Each number is 128 + 32 x the weight over its row's rms, rounded and kept within 0 to 255. Layers, rows and columns count from 0. Numbers have three digits each. The size before them is the row's rms in percent of the matrix's.

# up: layer 4 MLP up, 512x128, rms 0.116, rows 173-197, columns 0-127
# down: layer 4 MLP down (transposed), 512x128, rms 0.0821, rows 173-196, columns 0-127
up173 112:130145103122161122117114184130117064126102038142073201116133138122089106108138074104191159135148171124087090129122162127130127197107107135192100126081126135174138133083134158077084120066159156112117185151095169106106152134178110146122175194111145123128139126127120165150177128096157155118079117097137166119112195064105106152100154142110123083090206094129132137135170093116122140129138
down173 119:130158114096142134097106186097112124116150143194061081142086136172141163136168100071117113144145154120137178085167116126167145181138091120190167147115128124141087145186150153085046146117088144110100099144103114139108182138171098159132099137125119125130146100072105146119114199167079093138139029078114155123150144112126145126095119115098168046128168131108142115143115139105082124176178
up174 104:080140124105169159122195087095112108152072143140124186112139177136087160121125120130150116132189130133150155099147147107089164096103083060155140132097144200145126115139132102150145084148131089144106216125150148105130140113129179144133145128076116028120098131095108124086102127136119206087139114152160089139233118105112094144130131161098101092148104157101128109148168131153130095058092
down174 099:103120103153167141147137125096107095132122138091123104148063112085101109228156105208115137167124103154161142164103146131119181078061140157125108129127101143140136152159154156125105134081115073138188181083181133099175099116129076103174144133082104121116103116091120189105158086130123162107165140092071089121140135140111077168146101141093090153188154128119143099141112115166111211107083
up175 104:138093094131138072136137094131134088156123069164107137141066160173158131062084085105160088127137147157103141095113155122139156095170128116125162139108140157187181145074163187108052117139103133130086118167142197126165097124164083113119107152092178111076117110135175098132096107082091131077127102157163177176098149076073107135111131091161083137088139130164133165115176136140091103110078
down175 094:050105098166056174126135111128098169173199110168098141141102145134124169175165121130107086131101132120181144057127096119134112106109100198068112130098132129101090149137108150139076074152204121127113135106125117085145139077116153138116104147104109087118159166169117192196101086174091081127168140149173113144092170062155149197136155130133117144118120112145134133129155181128144109122130
up176 083:131162118110144136158113104132084079158143101078117075105153119148090092141156163120070152071142058165085140091168166110171065176184117148144114186157116144196133135124135173069157105123108163113073125163125172108149119117163102122135158105112122150189127117128179080111167163113140130090128125122160136144180204122071111088159128069144095056117163117115124137108164130135179123103094
down176 084:118173153141143089076115091158072118175117070146143128135111119137120132105128101126139132131145115146077111149171092126105108149092092130132075161110100129111112096114181086138189096098167128075131076161132186131154163146115124103000088080103141159151169088172164148094100146136090118099125074176132080168179168127128130165148158148119196126148120166136110157164158148151110122177127
up177 116:140140141104155100173126123137105139097131094111121136104185103150074108119134184077139123170144076146171160105168138124124140112152119093150119142117122133209049118134233111115083131107129186148143198147139139074179138121190102116172088115068157117116099094143123127163144144113166199076137132126133105115115105110100093131052185082142168105140161136126066143143079145120131092121141
down177 129:099132164122107103088156150178062116166142156123137216133097116073129125135131091117109171069049112133081156099118144160146116149043115140113109188124168133191105072131163126131123133068206108124108188138102161154159157149172116084115129111118114115121113071134131109170094116115123144121088163118182128147110089061146124155152124144102165121119157070143209138135115125155105098119129
up178 092:141108113137163145160168108132063101178116112109112154072147125209126084064128081147129102159122133139082121121142147096091171159188063176151163173106111178081142173065128184099165135112114110147065115147124118103137139118151118166135115146107111087081129150139166105073116106140108140136088115122146137199145124111094118102174127075120172124071139110135092130131188155203112114072099
down178 075:099127189134134145096099164081087094164127140101125107112127098177151096142180165136125182120106149132102106106096133144054122165093153151112176118132153105088105140155135160136137156145174174196177123064136104162090080117141164152149202168106075167134127120140128119069107093197073160107162122142132135120103103161061130124157113160127086155116087134113093070143105090177087071130088
up179 106:115115093114166128098164082083107101196124057089103103137106133126121180125140053153151144121151155101095147074115108108099161121129071152152150166122123149117177135115147182098133076108094135171098121180100169126151157137157116139114178126107151098171145114137149117109129071091096119075142086122136165227140172097106047130164127122142093149067179130122140136087152167141088092075145
down179 108:076101097171073113149169088079130104141123113169130148116077108174055112099122047121107160132105178138182141099126092093114141094107114133121241109073117130135152128078127131096136104117110174152160163155119112076194137150138152158088130178128129130156153137128124127114070145124142120177144110132154117104125149152162131130136172149201124173101151192051162111149156132139077105118104
up180 102:157147128138138052142146122159043098125133099114187090135099109161117150130162116159154109153135060061143146113092145095132140129125129121207172175196177096185135137151157119134116159058116114150140085157078170111115104133167085159164190143129111122158189151082139107132115107088174131067080119099110120128150122059109113089115152153099131080110142128092081117146089110151090108123118
down180 090:136165081091087100133132130096114176121125050122137145168139124088133141164190106141116136098135163149129183085188125106103093071162108157172124090118119156129152146160177176134139135091086123201136094116141131099127081097104082075166167110137102081080125105140182144128109131150120196110125112125145135106119115098161085129113156110095222091129218163140163090135122106101106067145142
up181 108:147121115129168078160146092142072072162113095119133139123124146178130132030115059099141085146141198108064137142129083081088193114110051134124134125114147170164144152098175159101071114108157171140123164180101151128144128107151087093147124151110160115107131067197160147109100130127113159123094138128135144143105150053104070126104193133121155130116153157077123178097109135127108117109136
down181 095:065136141103034184151100129105106145139196072114136079159184160101129101140192159146142162133120155075072138152127130098143091119135139175107100100071142141106076174096144193128125146177080157149097132117136055141067117109124140195115140164137113118091117134118105107123110167110110143118114176099116132138135152117206127122118173140189149136052110179081150134126138139122118131133104
up182 117:118146109137144163097120049119089125168109110123117093134076152154155120144075136157111119094076101138081172098124180142123095111109131126111125130144119167157186136145182121154163089062104093182116075097133171049173097131123137188134117081101131091183113157151141041122190103144128142109148126103129154167164152109103118163155072120169044160163142106111145152090122147167172129136123
down182 109:117161080119166124162097154077162111127116154103130158152104146080104102082144085150094192076159146083093134132090151103105149127176157073117083112118116095190163140121070117130169134171147155079123139135143159122107154123082158089102089126081090139121149191112120089180125142169163094112123109083162160108115201135127104129184125130096072150136125186105136132183198109191110098165102
up183 102:085138116105137129142121116151102147153123064162099121144090139165143087080106081095157115105120148178150116123109175119154109146115132104168120157145122111152141114055104128210064129134150137098130146182128171123159134158158139107110137195060166128100137059143121161144136140134151140074078073085111170196072161114094115162080190108136110183071126080145175135150168170081115105148127
down183 130:106127110103167147148093177128124154161147141089126095140129204128121100110155127076141110070156176089133100126061110121177067201093164096147138100158104119123124125112172094155164162090109106038131166164143188144096142141203134134095086166062110150117099141096102172165132153092114144145117142125123116150148181085101088100126112170096088179118100141130128080145129136152106083178171
up184 093:124089053111150107106138132103113086128105119165093145108114142115083161064086075078152151179155108150100126126176185126074120190147095113133093131145121136183152143159149147089129108109174142135149198108067179152141146152182085139153151155066164135098123085211132119100102093130138170133117087089156112190132121114100094123116113126153156139125219188132134153124120154123085129153102
down184 071:105095084127098174125112106119142153152143100079117150144104133061104113073108083063126152190167151104123155120164136111107110167209079139126144210126131134120164144150119126089112132084104128166130129136119112077117094177149089125081114186084211129165136095181089092141102096139117158106114128122154134159071127171137100137134113132132185063125145184150141114127128174125050148179144
up185 106:138101122124164116121161123111088088141103103109131158080105124176120139118064053135159142195139142081139144079134161127060151155164056113151133127103127147131142138099153121080113087092132114145105151161074179086123133125187119130132155136118171118149093080203153129016121066116132136112151145097138146160159134129091054125125154124118091137109194179118088148066142125136097097143143
down185 081:164134135131146127107099136130122087135098110152184194131129117188156150081134101084122082103086046125146130108136152180137122134138108144122170191142095130071170123162057086118153167092098099143112183184135107087131118107138101178107129146069183071130184112148142134136062081131145144135100119118150143125134095162189104190134116124159147076088176086114095155102104078119097131172130
up186 094:134163099169150224092166085144141128127137137083117131103116149126151102107115148072118138165110140085104159065148178120146106122176123139148123138116101153088143114173154094128131073093123246135107061103106139104134067126091091117104116129118146120165100192147121083177201128075119103166148134140147121116146150150101141148166095105168150169101139082096105134107118157127097098046100
down186 096:134070123145194101167111145101124158138152116113097111151127151116072148155166143098133119154099174136092128146113106100114115091119119119131133107117143117147138104193154177172103084098156100128105133059170116163076120107079117145102138089170126200147115135157133186095123066101162126148111138127151140123104178145131144156155239069098107184128165136038205154148131101113098165103108
up187 108:152110097090172183115138067098142128133120161065076150080153177132073143121079107073104144203149118118154146116185114084102172132161093154119107205187115120125134127134160078109104107095151128142172161147122131137146115102135120093128104143126124110168119024227188164118129099119119140115142145155094120115169106136097130093135124134144112104106125160172089153118098147108139056084143
down187 119:108073165086155142105124176114106099100136129120099119106128161158098164127085084106128190108146156181130146154129117156143119177150149156100107183077118108097122157119196151107151112158106212126241118096117182124088062136111072135121121135164145100133112072144150083168176163137075158154144081111168076134121104092140166144133113110124048145115163152093100109130143126095129113102143
up188 108:156110101118146198127127105119060146178104103156108176048173150141145136154103147143146093176105119098108147194159131109142134131171140133155083126120142161062079145167142137108157128134164206136131147113095125130169114081109124096174098111091052011139092100122138143146174139141166135121111190131150155129137103140110113097138161088148139122084114177126176161126078109095148115081113
down188 111:118123123153170116079116151109119120123143106145120101192101102131134094052157070118144161136111180100175154169135101179163095126070129179081184186059118139131139128154028119140143109107136148073113160150088126143100099130105115109146081121099082169168172118143172158170062086105091087136140111077112136169174184158158150146124151121139102143117140127148149088152088146098092149092140
up189 108:139148106134134120095174088067092161194117077145173161111127136157147103135120072151183108090112078125135175139123192108122119171111095074163160134140149110169098155135094169185155124153150104142060156133139180101181086129144152112160108097050103117158102118106111098133115118098095130121148030128102160198138139101121091163118136089134095156108131151112164112124109167110171146058090
down189 099:144134072096148135111148146158147204120122117130125096090136150141141099102103151166187098156165139180069139164103052112107119095187158113107174191149126110114091113132083135151149127120092104105097108113161126157104137135190119136137150051182126106177152126095155130068155151114097126145124124103112118197172113139103118109141109097163060158133119131131109147168186112158162127035203
up190 105:112126139074136122096110079109101146161130128109150077105045126105103121161090143138099108142107121133058136134109139156149147108119134129130097157197155178180174127166161130163150062136119204180156113092080163116104150154138160144146148121123136127139121061159186076096097076102119158119161048102142191121131136127099075112191108125149115130125087184156173172160180107090148119121118
down190 117:163100096143143131111120170095102153207124140096165068129118109120110069122094115175130130084168060144111104143111114105141164122099109070146157150181164139101155141119094078164121102183071143105075134164136152127125085090081128128126120177174083114093138179198075110157140194135099165144099144105150174140132146111146150135121098187104161143169157104191091129108120112078198107114139
up191 086:123104127084136112144155141084122095189129133192128142074109132179183145108105135096168087143125134096107133062085133099126196143143105101098131158080123147121175149082108150088094048154176128151088141176108152136191153121166100095136089155152126072108104141191163140102129146131119125197125098143211149101119127156090123156146143131152124101108155100157108154060121157178154143118059
down191 087:123136100083112167131105088152068140145180126131134126154129087156114123153155150155122124166153111100104140137142142148113178092101029179083137134105132100125146159136164142135097097104142111171054138122139100097155118107136137131094123178121145099151098094197076160121152145096083110145158080127172148143144134078214139147081149134121185142074116052186095100128204164113186153105143
up192 110:145107157104163170111173118101130121097159068108106125090078160133106143140137107053108133143165127172116111100161155123140135106185128100123137154042156143157171122085124132113135086123093105152101093170135134109114103187114132128143119192123139108049113122134133125121106165066122109163107091126096137128186203109109119141198161154152114105075204078156166125172152086098103151099052
down192 118:094076103126137123142137126094187102136112185144192043116149111137094131130070106131129128124133189092137183147109112105124100139146120127142069076074166163119060133136117151117078168098134190168115172198118122073130165165137123118158096094072098126115130161078135117196117194117165132153117142091162115109125128097114125124150142108079114105190121191122139139180146098145099185126110
up193 144:137138100145155066143129119141089110116112114166141149116142062175100124093095156077135071175095091141123155160198203132093137084162137068127119189151132157180084141150147100120130133092160150112138191094128137121151117130141102115172124165065133143099130104145148132166046114122152161148091152091146102092167093117087142088096172076141171129131146187095142209136096110168119163157139
down193 143:131127127095112148124140115094122145113126118213130117125156158101089108156125165121088150140139145088104125089064155119119149090068117152148074121160148114185139132100125123177085105118050142142151173168125186129151158108132114090128163121078127134159078187150155096185097137128171158122105143084133027107122126180150119123146185173131125090120167146087119037094184137123175096141111
up194 109:135141114139154149143130117134118097185122051090120130102115165182123117110106079144201115148087198139081109172133170129146102122086156087179120131112117143172164115125110125130115131079145130151103156103105157057136085137133115142139135144136111079063118139125088081049165123090160137118101115081139200150133182095087069155116168136172108122098173106141161198126197167098150132132093
down194 104:134186075132163094151103134084109107095140110148145098161080170154138110134147149143120167105095156161109127164128220160161143163073158097144066147135101144161094168165176086088120128131115098151070123147113106120091162156191089127108132152155144161074154149124137147145090106089094119109112127138056122072098193129102151128116108160200152088146147101111133139069098084092182106184146
up195 095:130153122125159099126118113104073186148123094078111091132127100127152125099155146107068125124168120146112165100155124138111146071150123167123167177096083154154171070105216126137170076123096178118158103190196139107138187158132115162126137088093145146066155143085148056111126077154142148113132139153137115140150136095113115123120081110119168075092121100060170140122189078167119114071112
down195 087:100115220117152106079123154197149085032147123121100095156187106203104139113115180136059121128131146126076093159163144111131121134066163199130120165112132091114148140060091151108129123111137139112155142148080138135164087097129146105129128105114131126143088135190130106128130233182151095137125094135132145109168128152134101121145115142128111100180077152134096106116115134107080169158136
up196 114:139052131146131164138148110061152108118129083109124162070149145150106156130110074119132096151128133072117147111135131129175178133144100146119092192100145126120159121089104185123126095153161160144098139169097133160138080128134131133164093130132165099111107096118176080084062109128167120136144086130137255198126170147089105120184128103128113130044156140156150145135122115120111154138060
down196 085:091132154082136075091132202127098176147133144111136099146137093162139086166158170181069145106150165114169113161083067073101107136070069149113169117118146176183148136091146133146106126095129106134222133128157110044151120146157122140114144068104171115124109112118123162121098152151146125152115195136149110084158104151136107151051102135141092168148108141087156084114077125136110122094094
up197 085:120127068137211089109185087125075124192108092115153131119054115155090129108091082158163091131149149119120157119141108074097130096149095148148168151163148193194141146118115125120089089117125123163123151197099190094100090117155112139154133169091105106129083099101197087138087124093122167065105121102146145123147130116031126134156146133159139102118155154126117159093134153175116112106093